Part of a small language model's weights.
Size: 11 layers, width 384, 6 heads of 64.
Architecture: rotary positions, untied embeddings, local attention windows, an embedding shortcut, capped logits.
Training: a variant of Adam for these matrices, 601M tokens, 4587 steps.
Each number is 200 + 40 x the weight over the matrix's rms, rounded and kept within 0 to 999. Layers, rows and columns count from 0.

# layer 4 MLP gate, 1024x384, rms 0.0483, rows 0-108, columns 64-127
155,232,245,166,223,141,237,194,180,164,259,224,230,170,195,218,179,189,191,224,212,165,119,184,192,171,223,219,179,213,228,161,170,245,312,285,186,157,284,229,183,197,168,145,166,180,155,300,187,181,119,181,125,239,189,224,190,177,162,209,192,186,172,151
164,273,293,213,253,274,190,174,206,241,171,139,238,227,203,177,233,232,208,152,212,202,199,236,218,253,148,220,213,180,218,249,250,199,206,160,169,227,247,169,182,158,213,175,221,208,239,261,178,229,256,162,228,123,186,194,222,196,203,230,178,221,208,213
174,225,249,228,145,242,188,202,171,202,231,238,221,208,183,193,181,230,235,322,202,205,150,171,229,222,266,204,168,226,194,254,231,204,232,213,108,207,126,236,220,164,181,220,97,231,218,228,177,226,208,155,172,152,196,170,271,228,163,207,205,117,266,186
211,276,199,161,205,115,151,254,206,254,220,205,208,155,212,228,253,126,194,206,182,258,141,230,196,258,213,174,188,251,241,182,184,233,274,195,184,226,200,212,149,230,187,114,173,222,201,199,132,129,197,223,298,151,144,247,228,213,288,257,145,195,134,243
191,210,226,228,196,219,213,177,254,244,206,244,127,281,219,197,138,210,238,194,218,232,175,119,194,148,289,160,187,146,215,253,234,246,208,164,229,152,189,222,126,144,191,180,144,225,246,151,238,233,150,190,194,198,172,161,224,190,218,239,175,170,152,231
205,311,235,280,235,193,156,156,220,181,231,237,191,161,150,185,230,291,177,163,210,156,188,179,238,242,241,189,216,166,219,151,209,268,236,167,174,161,184,214,166,280,242,212,176,276,132,194,155,137,285,198,186,215,243,206,174,166,205,231,131,181,202,226
179,154,222,143,202,284,131,168,176,189,205,181,161,237,222,257,154,177,197,158,222,225,163,146,205,175,211,194,288,180,283,232,153,128,249,192,210,199,208,141,158,217,173,253,237,182,160,201,160,213,197,100,177,277,171,148,265,184,195,167,186,191,228,210
117,209,263,226,212,170,177,154,217,154,173,175,276,132,207,191,182,241,272,191,211,180,266,239,144,253,255,223,131,199,178,216,126,225,225,238,183,241,238,166,241,168,206,232,203,114,234,230,146,184,245,219,262,231,207,104,132,235,233,133,218,203,176,249
243,215,139,167,168,245,160,240,209,219,224,133,159,166,204,242,232,177,239,175,152,156,231,303,233,165,207,232,220,165,235,171,221,160,162,175,183,179,172,168,151,220,248,229,183,228,226,242,158,198,244,186,247,273,211,167,170,174,185,205,274,205,173,204
192,212,186,149,181,205,165,219,157,167,209,170,259,247,204,250,216,120,219,192,148,200,196,246,133,206,252,151,169,210,215,243,209,163,209,182,264,240,179,204,232,213,266,223,270,171,278,179,239,250,126,265,207,259,174,174,190,242,183,239,193,138,260,226
170,220,278,174,267,203,185,156,148,151,305,166,214,157,170,171,267,244,240,204,223,259,197,139,201,178,156,244,207,286,136,205,178,266,290,208,147,136,236,270,260,258,193,177,108,206,275,208,160,153,193,154,213,211,148,195,191,197,278,233,205,248,154,167
237,222,189,225,201,196,209,127,200,178,153,100,266,100,225,211,202,200,211,167,173,188,159,213,161,132,118,139,203,202,192,173,138,257,203,177,239,222,192,190,218,292,206,250,260,195,184,198,204,245,218,175,166,207,151,103,123,223,189,211,224,183,203,191
224,142,148,170,238,257,144,183,196,216,195,155,197,176,184,186,194,179,203,282,163,238,205,178,249,231,116,136,146,151,270,206,173,235,180,176,216,205,127,183,257,192,261,165,214,182,174,192,107,228,220,151,213,220,200,205,162,185,134,238,168,277,225,259
203,210,248,210,148,239,148,181,189,204,108,194,200,191,213,156,136,213,213,252,219,187,182,228,225,205,209,224,135,256,192,186,158,218,197,192,125,304,233,236,241,199,245,185,188,191,256,171,177,144,218,239,269,185,224,169,227,259,200,168,210,218,201,212
277,179,172,155,179,193,197,200,218,203,85,235,179,209,159,206,140,204,145,175,143,223,205,183,220,141,218,163,148,221,239,167,209,180,228,200,187,130,128,161,157,171,172,205,186,119,241,182,242,184,250,195,172,183,177,250,188,236,256,159,144,246,195,196
168,186,213,179,188,232,146,145,197,226,195,226,189,226,157,202,217,138,264,246,241,254,262,184,191,254,222,101,218,237,115,231,243,224,160,213,168,128,227,202,204,188,184,129,230,174,321,169,274,218,123,245,221,206,227,200,269,176,247,202,205,205,227,142
115,250,195,173,206,215,232,142,173,188,120,197,262,185,123,188,115,176,217,232,227,164,204,139,225,189,254,133,184,117,237,207,118,231,206,174,148,234,222,176,251,206,244,239,249,199,193,161,220,201,158,128,243,204,204,147,209,200,200,213,187,272,149,183
247,218,126,238,145,217,167,173,258,170,224,208,148,165,189,203,282,192,251,217,199,135,130,214,219,203,233,182,210,136,214,206,164,212,205,181,260,236,188,213,198,182,227,244,165,201,264,218,258,173,213,236,246,183,139,167,188,216,237,206,178,247,284,180
241,172,182,176,113,202,242,158,217,182,167,194,232,139,211,231,165,140,219,282,165,165,234,200,247,211,256,247,237,206,289,182,190,287,193,238,229,105,169,217,212,192,262,219,259,111,213,144,214,167,194,239,225,227,143,281,177,255,206,270,154,225,227,186
217,122,169,248,191,157,159,143,255,161,242,217,296,139,144,222,252,189,198,188,192,226,149,244,218,163,169,255,186,235,191,216,203,256,259,175,180,239,129,199,180,179,129,183,200,214,184,198,161,256,164,191,276,145,228,232,230,203,274,236,245,104,175,132
149,237,188,210,151,192,230,185,227,177,229,203,136,240,156,195,208,202,248,258,187,214,153,197,211,155,169,263,235,133,236,187,187,213,149,172,220,211,147,175,247,156,193,196,256,200,143,288,202,160,199,281,214,135,199,214,282,180,233,246,251,187,115,201
130,214,198,186,216,217,185,150,195,194,255,203,198,291,188,188,193,187,193,200,203,183,152,236,204,198,197,192,253,184,217,168,174,188,228,185,217,271,211,158,193,159,227,192,242,228,275,215,151,213,127,259,243,188,205,197,196,174,171,162,204,217,187,203
242,182,201,151,204,233,202,183,191,219,334,219,184,244,200,212,202,196,301,184,221,196,152,165,205,198,210,254,210,152,168,171,213,179,214,194,203,198,182,192,205,166,108,211,134,192,208,228,158,194,126,214,215,202,224,185,180,229,208,230,168,227,100,235
246,150,221,213,198,189,228,124,213,223,312,144,175,149,167,239,141,190,218,261,162,215,201,217,190,182,240,100,195,163,213,163,202,239,199,227,98,126,226,244,213,180,163,195,197,247,152,190,194,216,249,185,132,195,149,161,186,232,214,207,203,164,221,195
182,249,244,207,172,252,194,201,155,169,216,200,222,278,160,232,217,172,213,173,164,169,178,239,174,221,235,219,179,217,254,202,156,228,190,186,152,266,154,187,151,200,187,254,217,115,157,302,213,215,175,183,209,179,136,193,127,148,215,193,222,226,161,278
197,211,170,284,211,228,142,230,219,171,284,199,196,137,207,155,178,212,216,215,177,142,165,217,218,243,229,166,217,203,169,181,225,218,205,197,217,199,229,190,207,183,148,181,161,225,245,204,202,236,193,253,203,202,151,249,200,180,244,289,217,142,205,229
156,234,192,211,104,199,233,199,176,230,226,224,215,228,167,235,136,219,201,185,165,195,169,192,204,235,191,247,168,167,208,146,147,170,182,257,150,178,209,233,136,226,150,171,237,197,204,222,201,210,223,162,196,225,217,232,214,173,235,202,179,214,179,225
226,168,176,221,116,187,187,240,175,206,213,204,214,220,273,208,177,153,230,178,231,181,200,210,157,247,238,210,189,216,231,258,174,183,185,265,134,196,202,165,236,192,212,252,246,264,98,249,198,240,230,172,146,168,246,234,229,141,208,217,175,169,231,152
177,207,279,213,174,191,281,152,205,203,202,203,253,195,134,298,149,205,219,246,161,205,141,192,129,201,247,184,232,174,174,244,188,215,259,158,186,186,190,163,175,198,147,260,230,168,197,214,206,178,199,150,167,204,256,180,172,236,237,194,174,196,137,146
187,193,190,196,166,189,219,149,236,137,275,192,164,300,142,259,216,181,162,187,187,191,213,230,174,205,262,191,175,163,208,175,174,123,208,197,152,211,167,243,134,211,195,142,219,167,231,231,169,202,185,175,201,200,180,175,273,227,184,259,132,203,173,227
236,211,172,160,162,295,242,197,184,167,198,278,259,180,158,217,192,205,144,242,173,231,225,275,239,90,175,172,213,188,186,170,254,243,94,198,264,174,181,232,183,259,250,210,170,220,231,198,184,190,157,192,212,241,194,186,226,123,189,210,228,202,236,214
183,251,199,185,205,283,234,215,150,240,109,164,253,247,184,189,195,269,275,205,180,149,272,315,211,204,171,252,208,203,241,256,225,176,175,181,244,197,213,250,174,196,259,155,251,214,216,150,124,166,186,187,203,260,157,160,236,219,238,160,265,298,179,202
198,241,200,174,189,157,234,220,228,134,204,267,192,205,196,228,138,190,219,197,236,201,227,122,150,196,276,167,242,187,181,227,219,176,222,283,261,208,228,152,91,175,187,193,217,194,156,174,149,254,138,220,174,205,243,220,210,228,199,134,188,217,171,224
229,214,219,167,261,247,238,148,270,183,227,209,233,184,202,216,197,146,235,153,166,172,174,221,175,152,230,176,178,135,219,224,192,169,207,146,238,278,208,270,279,165,111,209,204,175,207,214,202,162,231,282,223,250,96,178,240,233,189,231,177,245,126,150
225,260,227,243,235,185,212,248,134,243,225,183,204,219,196,200,217,237,248,196,152,264,189,184,186,210,224,203,228,185,230,178,236,168,159,166,226,151,214,179,181,235,190,127,114,169,132,189,182,153,210,212,242,164,181,197,120,254,207,149,192,218,241,193
255,203,156,79,158,175,205,147,157,211,187,237,249,196,152,250,194,196,191,239,182,221,159,194,152,239,157,150,183,188,233,135,240,242,167,244,268,212,137,234,99,138,134,226,187,184,143,225,206,210,209,279,184,169,197,143,198,192,209,217,184,199,237,200
191,207,252,240,202,222,147,189,254,188,203,243,233,172,189,254,180,202,197,139,232,219,276,190,192,261,178,223,118,177,165,198,154,158,232,235,223,154,176,110,221,253,187,183,218,249,230,214,166,218,215,198,195,253,207,157,243,218,159,187,161,193,237,226
148,262,207,221,230,216,141,179,179,180,176,227,139,111,236,197,220,197,136,192,128,250,253,211,257,176,197,163,148,206,168,227,173,200,278,212,175,145,208,168,171,253,193,265,180,194,237,149,270,145,176,165,192,237,209,191,237,74,284,220,242,184,149,191
244,223,211,269,117,210,137,208,121,201,237,198,188,258,139,198,98,194,176,184,208,192,146,216,235,222,269,166,142,258,216,255,172,235,192,200,210,244,272,212,139,218,246,195,172,150,185,162,203,163,148,257,289,195,229,215,242,109,294,243,226,286,231,212
249,207,277,249,154,155,124,165,209,192,173,213,210,174,129,237,186,195,130,189,275,150,228,248,217,219,152,190,200,196,202,209,205,205,227,146,175,203,194,215,172,188,227,183,149,141,162,124,149,210,248,248,186,108,153,227,221,157,244,241,212,164,168,235
221,172,300,219,179,213,180,116,106,140,251,201,210,183,258,275,163,203,161,264,160,237,146,270,216,164,137,231,274,161,208,210,215,238,258,221,199,226,216,165,206,226,202,136,186,240,230,185,150,184,159,281,193,211,232,247,234,191,137,156,196,126,171,141
191,236,205,237,156,131,169,147,246,166,192,179,226,185,162,279,236,234,164,151,185,219,209,201,213,186,154,211,194,213,171,199,238,224,209,91,181,235,202,246,177,161,242,235,189,197,203,209,130,211,181,205,194,159,242,172,220,215,161,205,226,195,223,142
203,180,181,241,204,163,172,137,214,234,209,218,232,140,226,181,182,263,169,274,209,186,219,185,204,211,208,171,156,205,171,202,183,152,231,188,170,230,105,164,182,169,171,218,117,206,153,208,196,135,173,176,191,257,207,123,185,170,123,217,202,273,177,179
207,189,264,207,254,260,160,210,179,136,225,191,168,201,222,200,198,163,207,213,277,171,198,153,189,162,165,179,238,225,216,168,172,224,244,131,237,202,216,257,160,202,287,198,235,143,210,222,244,208,171,214,153,200,155,228,261,159,194,174,180,212,191,193
233,203,177,238,144,197,220,195,161,197,231,182,244,194,219,215,198,119,167,196,189,165,174,230,182,178,172,183,202,184,231,176,124,219,205,112,200,196,218,199,238,127,247,235,192,195,172,197,223,217,183,219,210,215,108,151,280,201,150,203,138,227,272,219
187,222,236,192,92,282,219,244,211,253,231,174,243,202,192,172,169,171,174,169,252,172,225,269,166,226,262,229,203,142,187,195,228,252,183,209,160,150,162,283,212,92,185,199,235,169,203,236,217,127,211,190,262,193,201,149,163,201,245,191,145,246,230,210
144,189,186,152,213,225,217,190,139,182,204,194,187,258,194,211,157,163,188,267,233,191,245,118,131,322,181,175,196,276,173,36,174,178,186,136,143,226,201,146,242,216,238,249,169,125,236,199,221,225,186,249,213,232,180,216,173,213,166,210,169,260,215,155
221,171,213,237,161,194,200,189,188,213,182,177,149,140,154,136,261,265,149,134,203,245,148,199,212,243,198,174,202,198,212,203,228,159,167,101,196,251,175,146,139,169,238,193,165,199,174,192,160,134,155,256,193,133,196,178,244,158,189,253,163,247,218,179
266,196,171,252,240,211,222,236,232,157,238,136,238,179,158,192,203,229,171,209,230,184,157,234,113,140,187,174,298,247,154,221,141,209,240,209,157,194,186,190,230,168,271,192,147,166,202,159,280,263,198,237,122,223,185,197,224,221,203,237,220,201,193,184
135,157,250,233,193,240,98,183,271,237,207,226,208,119,215,204,271,191,234,236,117,250,145,263,196,216,181,153,210,161,212,280,161,189,244,213,185,161,201,243,245,224,196,215,159,170,157,231,216,107,191,186,310,244,234,196,179,208,253,218,168,226,201,192
137,256,225,205,230,188,253,251,212,202,204,208,182,251,254,197,180,91,206,259,184,221,225,186,140,166,202,175,184,200,144,139,255,128,245,202,186,177,225,199,237,159,176,186,225,207,181,196,202,209,184,181,206,181,158,96,209,180,197,143,192,208,119,243
212,218,197,241,250,184,233,233,180,193,215,136,192,251,199,134,228,173,228,199,179,244,249,218,181,203,215,159,162,172,221,188,181,210,282,189,186,256,158,187,260,261,206,232,191,198,283,203,243,133,208,199,130,222,222,195,221,212,180,181,184,213,196,195
127,252,207,199,205,187,101,193,202,227,290,164,198,217,213,230,137,187,214,220,186,206,139,134,179,202,252,200,242,119,190,218,208,126,198,200,157,205,186,238,260,139,200,181,256,158,258,295,240,150,190,180,214,206,190,175,223,229,242,179,170,216,175,277
168,289,236,179,172,236,255,155,237,217,185,222,227,199,189,247,249,175,209,224,120,193,180,265,220,193,272,235,208,144,147,238,172,176,147,156,178,274,175,189,111,211,203,296,179,191,277,228,212,222,247,158,156,165,188,225,202,203,192,236,194,218,177,146
157,233,222,178,145,221,202,223,204,171,236,88,174,173,196,194,182,217,194,198,189,155,224,196,182,191,244,167,285,259,195,167,161,230,241,212,209,270,254,249,197,235,182,190,223,221,210,150,192,183,166,147,177,271,164,173,181,199,240,169,146,194,160,199
265,219,252,210,105,235,216,220,192,176,182,188,190,200,239,178,162,172,280,248,199,169,179,189,170,207,143,142,218,203,274,142,218,195,308,206,195,168,254,224,148,225,186,229,158,276,240,269,69,218,226,213,221,158,151,193,197,298,196,209,183,178,124,207
217,270,172,165,302,202,225,212,219,189,158,220,183,217,229,164,207,238,195,226,175,230,171,291,203,163,196,133,148,123,160,197,228,235,177,226,182,171,186,204,226,130,285,202,217,176,190,244,240,209,183,229,206,162,282,158,199,159,157,198,146,209,197,179
236,218,189,148,231,243,185,261,175,170,172,173,176,211,250,212,196,207,171,248,191,220,137,180,191,272,264,204,205,238,238,154,218,143,235,268,162,168,208,224,207,230,126,169,108,154,240,244,188,187,145,110,222,228,105,173,225,214,207,198,226,235,206,287
134,205,206,170,200,196,149,180,193,233,247,132,140,184,156,216,168,202,240,138,241,193,222,243,143,247,249,161,177,165,150,196,168,203,214,135,210,185,177,178,286,150,194,207,176,162,127,229,237,225,239,233,173,182,210,203,186,254,247,194,221,152,144,190
146,190,179,252,199,177,100,204,178,225,230,211,228,256,171,202,173,130,181,228,170,160,162,256,130,237,265,228,227,205,193,188,172,261,224,172,195,215,224,170,190,247,218,265,221,153,158,189,210,251,202,200,239,210,189,152,218,245,254,241,182,194,209,274
230,220,140,255,236,248,226,221,188,182,187,225,177,228,178,216,200,222,253,180,157,239,185,190,142,164,256,192,222,217,224,195,155,202,235,212,178,222,142,210,160,258,152,190,213,192,156,206,221,170,251,115,236,243,218,143,231,181,230,174,159,90,214,179
244,172,110,183,155,175,262,178,216,176,152,176,224,197,201,286,150,203,237,220,138,194,209,233,177,163,158,235,204,192,235,207,206,201,169,168,251,203,132,162,192,66,206,253,160,201,189,159,209,245,271,209,160,228,139,261,141,219,197,183,162,176,187,189
206,272,261,181,153,200,153,197,126,162,202,124,166,146,204,265,246,179,235,204,195,251,196,154,153,165,198,210,189,188,193,256,167,204,233,138,196,222,153,224,260,178,198,210,131,204,214,202,274,186,177,219,231,194,168,167,180,179,175,181,132,206,110,234
223,182,186,259,243,268,238,238,235,230,188,155,201,216,185,241,189,202,182,195,166,146,216,164,199,222,197,213,191,179,175,189,221,176,210,183,164,269,244,149,285,222,198,258,235,188,165,240,173,131,210,154,179,201,177,187,196,194,162,250,214,101,168,216
187,231,302,168,231,249,230,116,194,175,178,318,234,244,154,231,177,225,231,212,232,188,178,228,198,192,163,213,221,191,175,237,179,177,186,224,233,234,191,221,204,214,139,205,222,172,220,159,196,250,178,196,228,207,78,226,181,168,169,196,167,224,138,218
139,221,196,182,213,221,141,205,139,245,212,154,257,127,174,235,231,146,232,198,258,148,181,220,165,195,252,172,275,182,143,248,164,216,243,153,198,222,143,243,77,180,204,202,244,106,181,229,240,215,197,195,159,187,256,172,159,199,204,171,214,287,198,267
234,190,192,232,177,202,152,251,220,234,237,238,283,287,223,306,151,144,249,183,178,122,195,183,193,236,185,202,206,195,146,195,134,165,227,176,207,145,207,182,164,145,220,184,179,171,225,194,228,221,194,171,164,249,187,131,233,201,159,228,196,155,197,195
219,185,128,234,164,258,181,193,163,147,122,185,225,206,244,223,181,224,118,172,200,148,120,241,217,181,157,149,237,235,159,169,143,224,216,232,225,243,171,122,170,205,206,205,248,244,179,186,162,203,208,235,152,230,179,207,205,135,187,155,207,178,122,276
229,86,234,201,168,251,200,196,208,148,131,214,209,245,183,193,260,169,217,210,224,149,74,277,158,213,200,157,146,147,187,180,222,194,195,121,184,169,244,260,201,204,210,146,228,223,230,187,220,271,161,223,195,259,215,206,164,139,139,121,155,262,139,206
186,228,261,153,118,162,220,119,112,222,226,241,229,238,136,192,172,225,220,235,242,172,184,250,207,190,177,206,198,211,223,196,167,232,139,266,149,190,135,264,250,189,160,184,157,243,218,209,214,149,241,185,200,172,214,190,225,203,133,187,179,207,149,173
204,258,155,268,124,221,185,177,233,259,107,261,216,151,192,245,249,234,152,267,173,129,153,97,164,195,234,246,149,119,181,168,130,176,190,179,115,270,233,178,233,179,222,195,203,249,202,238,216,201,172,192,192,207,181,169,279,190,209,185,146,151,188,233
246,182,267,158,220,219,268,252,157,238,222,273,186,209,214,218,179,174,155,199,217,226,117,226,243,226,214,181,148,147,142,251,190,248,118,156,119,233,178,219,154,208,184,200,249,269,161,246,193,227,127,174,198,221,234,204,239,161,188,141,173,269,227,206
199,166,184,226,133,297,240,165,233,147,151,202,188,230,212,287,168,137,236,225,156,146,214,184,137,168,264,120,207,110,235,185,198,168,157,266,250,146,143,168,200,163,204,203,158,264,153,99,161,204,185,211,243,222,132,192,140,292,175,169,194,237,200,250
206,196,217,185,148,178,223,179,228,246,176,214,295,175,155,116,189,151,219,181,236,177,283,224,253,233,256,167,154,184,226,220,196,208,121,202,208,221,219,231,145,154,182,249,223,170,186,172,185,218,135,157,162,174,184,224,145,273,159,154,232,203,225,262
132,226,235,265,241,243,171,240,198,163,221,184,175,199,167,227,233,220,151,186,194,189,158,193,190,213,185,177,158,220,174,158,163,144,202,220,198,220,255,216,236,244,221,89,128,204,232,189,217,209,166,249,187,222,213,188,162,244,266,254,199,223,172,152
197,247,159,224,113,105,225,208,253,186,179,183,224,150,149,160,249,199,212,210,201,225,196,188,286,234,176,226,162,233,152,240,185,161,193,184,269,222,229,228,225,183,233,191,101,164,240,187,146,227,247,169,193,204,159,164,193,203,155,230,156,233,209,185
189,219,201,178,140,247,248,135,168,235,243,274,197,241,102,196,170,196,221,182,252,168,191,192,159,240,203,116,220,136,223,221,257,329,157,167,136,247,132,155,237,194,109,178,236,210,174,189,185,222,231,144,249,142,251,167,177,181,191,255,203,189,213,177
197,214,234,152,240,121,257,192,183,153,200,191,187,209,177,229,231,239,108,275,182,238,265,278,196,223,150,230,181,177,182,215,224,189,164,201,193,181,172,187,187,207,216,179,162,204,231,238,104,154,157,207,202,274,217,187,222,192,81,168,204,248,181,243
173,163,203,192,146,273,186,125,233,218,185,293,176,125,220,214,214,196,205,188,163,210,239,120,167,201,210,167,120,164,201,197,264,179,162,172,196,221,146,255,221,172,187,227,136,180,232,240,233,200,209,180,210,213,215,181,163,239,235,217,170,224,270,167
218,233,206,161,163,143,235,195,257,218,203,263,222,150,220,183,190,186,116,226,159,128,191,235,164,216,270,131,184,145,223,197,206,192,209,216,217,220,204,219,230,105,217,200,266,199,248,248,194,192,127,198,199,206,208,232,126,194,212,191,193,245,110,291
156,179,212,200,214,187,174,169,170,314,229,167,254,246,178,172,244,292,221,210,269,194,172,217,200,189,217,185,248,167,250,203,231,163,244,167,192,247,205,176,215,132,152,166,128,228,273,252,146,189,117,201,165,292,206,182,238,171,200,133,58,248,116,287
176,246,212,246,193,191,201,175,167,204,237,231,172,266,216,238,164,166,233,175,154,236,211,156,201,247,274,210,152,184,200,244,128,219,209,209,159,218,180,231,122,232,145,176,153,230,227,223,168,184,194,196,205,235,200,113,240,225,193,194,154,184,211,143
196,179,141,202,94,207,209,193,176,130,210,210,189,197,134,242,212,173,182,171,220,210,181,246,132,193,241,223,229,164,183,267,161,329,166,186,214,139,194,227,207,127,205,160,175,105,229,149,193,166,198,251,156,209,122,228,124,169,294,219,132,240,242,148
156,151,191,198,193,255,162,193,192,181,247,207,226,155,141,203,202,155,245,215,146,156,217,178,144,254,120,200,212,236,196,202,185,276,194,177,186,162,156,157,235,199,190,205,175,155,207,248,194,220,230,280,227,257,149,203,230,165,171,178,218,190,288,162
173,223,273,217,226,232,216,228,235,179,199,187,161,182,150,278,265,212,200,184,115,210,157,212,172,222,227,149,231,142,236,224,161,193,190,239,221,179,179,215,112,234,227,176,178,184,202,337,209,252,191,185,169,212,142,170,227,202,137,187,205,231,124,209
140,178,222,170,284,149,170,203,209,213,201,208,283,225,206,185,186,128,179,220,193,260,174,210,249,230,167,175,154,265,250,201,124,176,218,188,170,209,187,179,201,226,129,184,221,223,243,171,174,225,228,195,140,189,159,181,147,192,348,235,169,190,164,191
188,318,200,202,270,206,192,148,201,213,191,209,156,235,201,228,160,131,229,261,196,140,192,165,185,198,219,132,247,139,206,205,159,207,210,146,204,248,154,181,193,174,187,285,255,142,250,211,218,183,234,186,195,175,193,233,167,205,198,235,199,216,193,228
150,227,203,289,160,187,144,174,228,206,243,180,178,223,121,218,219,149,266,188,213,185,219,195,218,201,198,135,215,105,132,204,211,160,163,218,143,201,173,184,245,126,168,249,198,210,212,261,176,172,262,153,205,199,211,115,228,143,159,178,215,220,174,233
219,247,290,215,187,246,134,227,176,233,180,223,249,224,219,225,121,224,211,194,226,129,254,170,138,205,260,237,248,174,155,176,121,142,171,199,184,103,145,233,186,168,250,199,164,118,239,148,255,145,156,194,246,281,188,185,231,184,300,187,167,239,161,156
183,209,214,207,200,225,157,182,153,160,184,221,169,195,173,211,234,131,219,204,233,181,204,226,220,105,240,178,249,189,220,196,199,207,204,182,210,231,166,208,292,188,201,226,238,266,220,205,235,148,240,316,195,166,225,152,118,183,154,215,168,189,241,239
216,239,220,181,151,238,213,197,183,176,237,224,190,259,152,226,154,197,155,249,205,136,161,235,173,261,222,186,194,202,135,189,185,228,228,175,174,283,286,153,153,144,117,178,243,186,202,192,167,165,120,231,182,225,159,163,109,115,171,195,202,263,138,222
134,188,225,154,226,228,246,178,255,167,204,161,245,258,203,200,149,241,199,256,204,209,225,182,245,164,216,197,262,133,172,232,148,189,257,150,166,201,208,251,176,203,205,189,178,237,193,158,199,263,197,140,224,257,251,193,250,209,183,136,229,240,218,221
213,229,119,180,130,195,181,149,192,249,197,202,197,227,120,189,190,161,269,193,225,185,256,147,212,239,130,184,157,187,201,237,192,197,212,296,193,160,169,218,175,181,214,172,182,206,216,247,256,121,171,147,173,260,228,214,143,209,226,232,257,232,150,221
183,185,95,163,167,186,244,191,132,198,193,191,213,222,139,126,117,157,192,245,200,212,241,185,225,141,238,203,254,158,146,257,132,251,158,145,197,195,109,164,238,220,131,174,176,227,203,121,208,265,250,194,293,173,166,125,243,245,278,158,219,212,244,224
271,181,202,152,151,174,117,261,132,225,193,167,176,121,174,232,216,243,171,225,158,276,207,179,185,204,206,172,213,174,205,258,156,131,193,258,200,196,180,148,201,147,187,229,248,224,235,244,174,134,250,146,211,210,209,143,252,109,235,256,115,226,154,172
233,177,221,218,211,192,117,236,228,135,199,214,196,211,263,190,169,215,191,268,230,187,196,252,149,223,204,148,190,156,237,237,234,250,249,183,196,144,266,232,171,166,271,165,196,170,145,157,153,202,212,193,200,205,190,201,133,194,237,195,218,181,218,237
240,187,241,246,202,234,90,202,86,147,179,225,195,146,198,204,207,132,224,209,185,143,212,249,192,237,185,179,215,168,272,268,201,193,158,123,199,201,225,224,187,183,184,195,195,132,198,158,266,185,232,215,201,209,173,146,286,93,176,214,136,207,198,252
240,259,222,259,218,160,231,193,192,177,216,203,199,188,218,217,185,262,235,201,188,178,157,196,160,182,181,233,205,128,315,149,173,191,206,254,223,204,94,207,234,201,213,148,139,231,178,228,131,201,237,265,201,208,160,204,270,209,257,232,160,263,191,252
164,282,213,225,173,243,209,142,283,238,159,249,170,203,199,208,200,119,177,238,204,179,217,136,230,82,180,207,254,222,292,212,135,227,191,231,93,212,224,289,141,234,210,276,228,83,165,132,223,126,188,183,134,215,155,268,313,178,241,188,266,227,239,194
174,220,162,226,228,236,253,218,208,247,215,206,171,230,274,189,224,199,192,172,213,109,240,180,152,204,205,235,210,249,218,161,243,228,207,96,293,157,187,189,191,161,213,152,198,218,226,274,192,188,186,150,186,219,199,178,269,196,200,198,232,201,207,212
238,235,211,195,188,237,148,201,205,209,230,278,152,195,300,255,147,143,174,209,136,156,132,131,159,138,204,202,237,159,207,153,180,194,175,196,115,91,221,200,321,214,228,225,165,167,148,156,134,230,197,174,234,201,142,188,206,212,276,245,207,254,209,184
203,263,143,125,149,224,196,145,219,193,217,221,161,222,95,175,181,206,264,228,175,176,196,190,205,158,271,222,216,234,192,288,147,206,218,266,157,149,186,141,191,176,253,179,188,201,207,284,220,222,203,141,232,232,223,230,177,185,156,191,166,194,182,218
155,212,172,152,174,186,198,169,215,190,182,177,164,223,175,189,251,194,157,194,116,173,161,215,178,162,212,220,305,172,206,244,189,227,289,219,147,112,212,132,264,214,156,225,238,114,186,232,170,252,266,216,236,203,288,230,139,215,222,178,215,274,232,261
225,238,192,177,211,206,146,182,176,251,157,179,213,261,147,237,207,183,261,166,165,243,196,280,163,169,252,194,187,202,217,210,191,184,219,139,250,228,236,189,169,227,173,218,202,239,294,195,171,228,230,251,182,176,131,194,241,232,257,249,243,192,159,216
179,254,151,216,197,240,190,258,254,233,195,104,158,181,141,242,236,215,170,148,212,152,164,182,189,168,246,145,163,226,238,195,191,247,171,244,184,264,230,335,149,147,223,189,172,233,113,247,238,178,198,157,212,219,167,210,221,221,236,186,204,206,256,200
214,170,139,219,231,254,162,144,236,140,199,204,229,206,246,183,145,198,144,249,214,296,190,243,125,240,238,132,176,192,140,270,166,168,159,224,231,189,186,229,256,144,246,242,168,161,226,208,231,217,167,215,212,104,233,202,118,149,208,180,196,232,281,183
193,203,168,212,153,207,203,206,203,182,194,149,158,215,268,231,175,220,210,225,237,191,207,195,183,267,270,170,146,165,191,188,184,231,156,219,202,170,201,190,210,188,221,211,267,191,221,205,206,194,203,152,211,178,241,248,171,220,195,144,259,253,198,161
254,229,220,182,109,173,267,224,247,124,180,165,140,166,223,147,166,271,133,186,183,254,88,217,99,176,216,192,177,132,233,179,206,209,147,231,317,154,194,252,171,146,234,228,259,212,205,286,196,196,163,160,274,128,301,220,196,176,204,197,166,199,235,162
194,250,270,225,170,194,144,259,166,147,222,246,184,199,188,180,199,263,207,213,209,203,207,253,142,187,205,240,147,222,189,238,195,238,285,183,274,231,146,157,232,209,154,214,188,167,194,148,229,250,158,253,183,215,227,133,245,205,282,189,193,187,245,210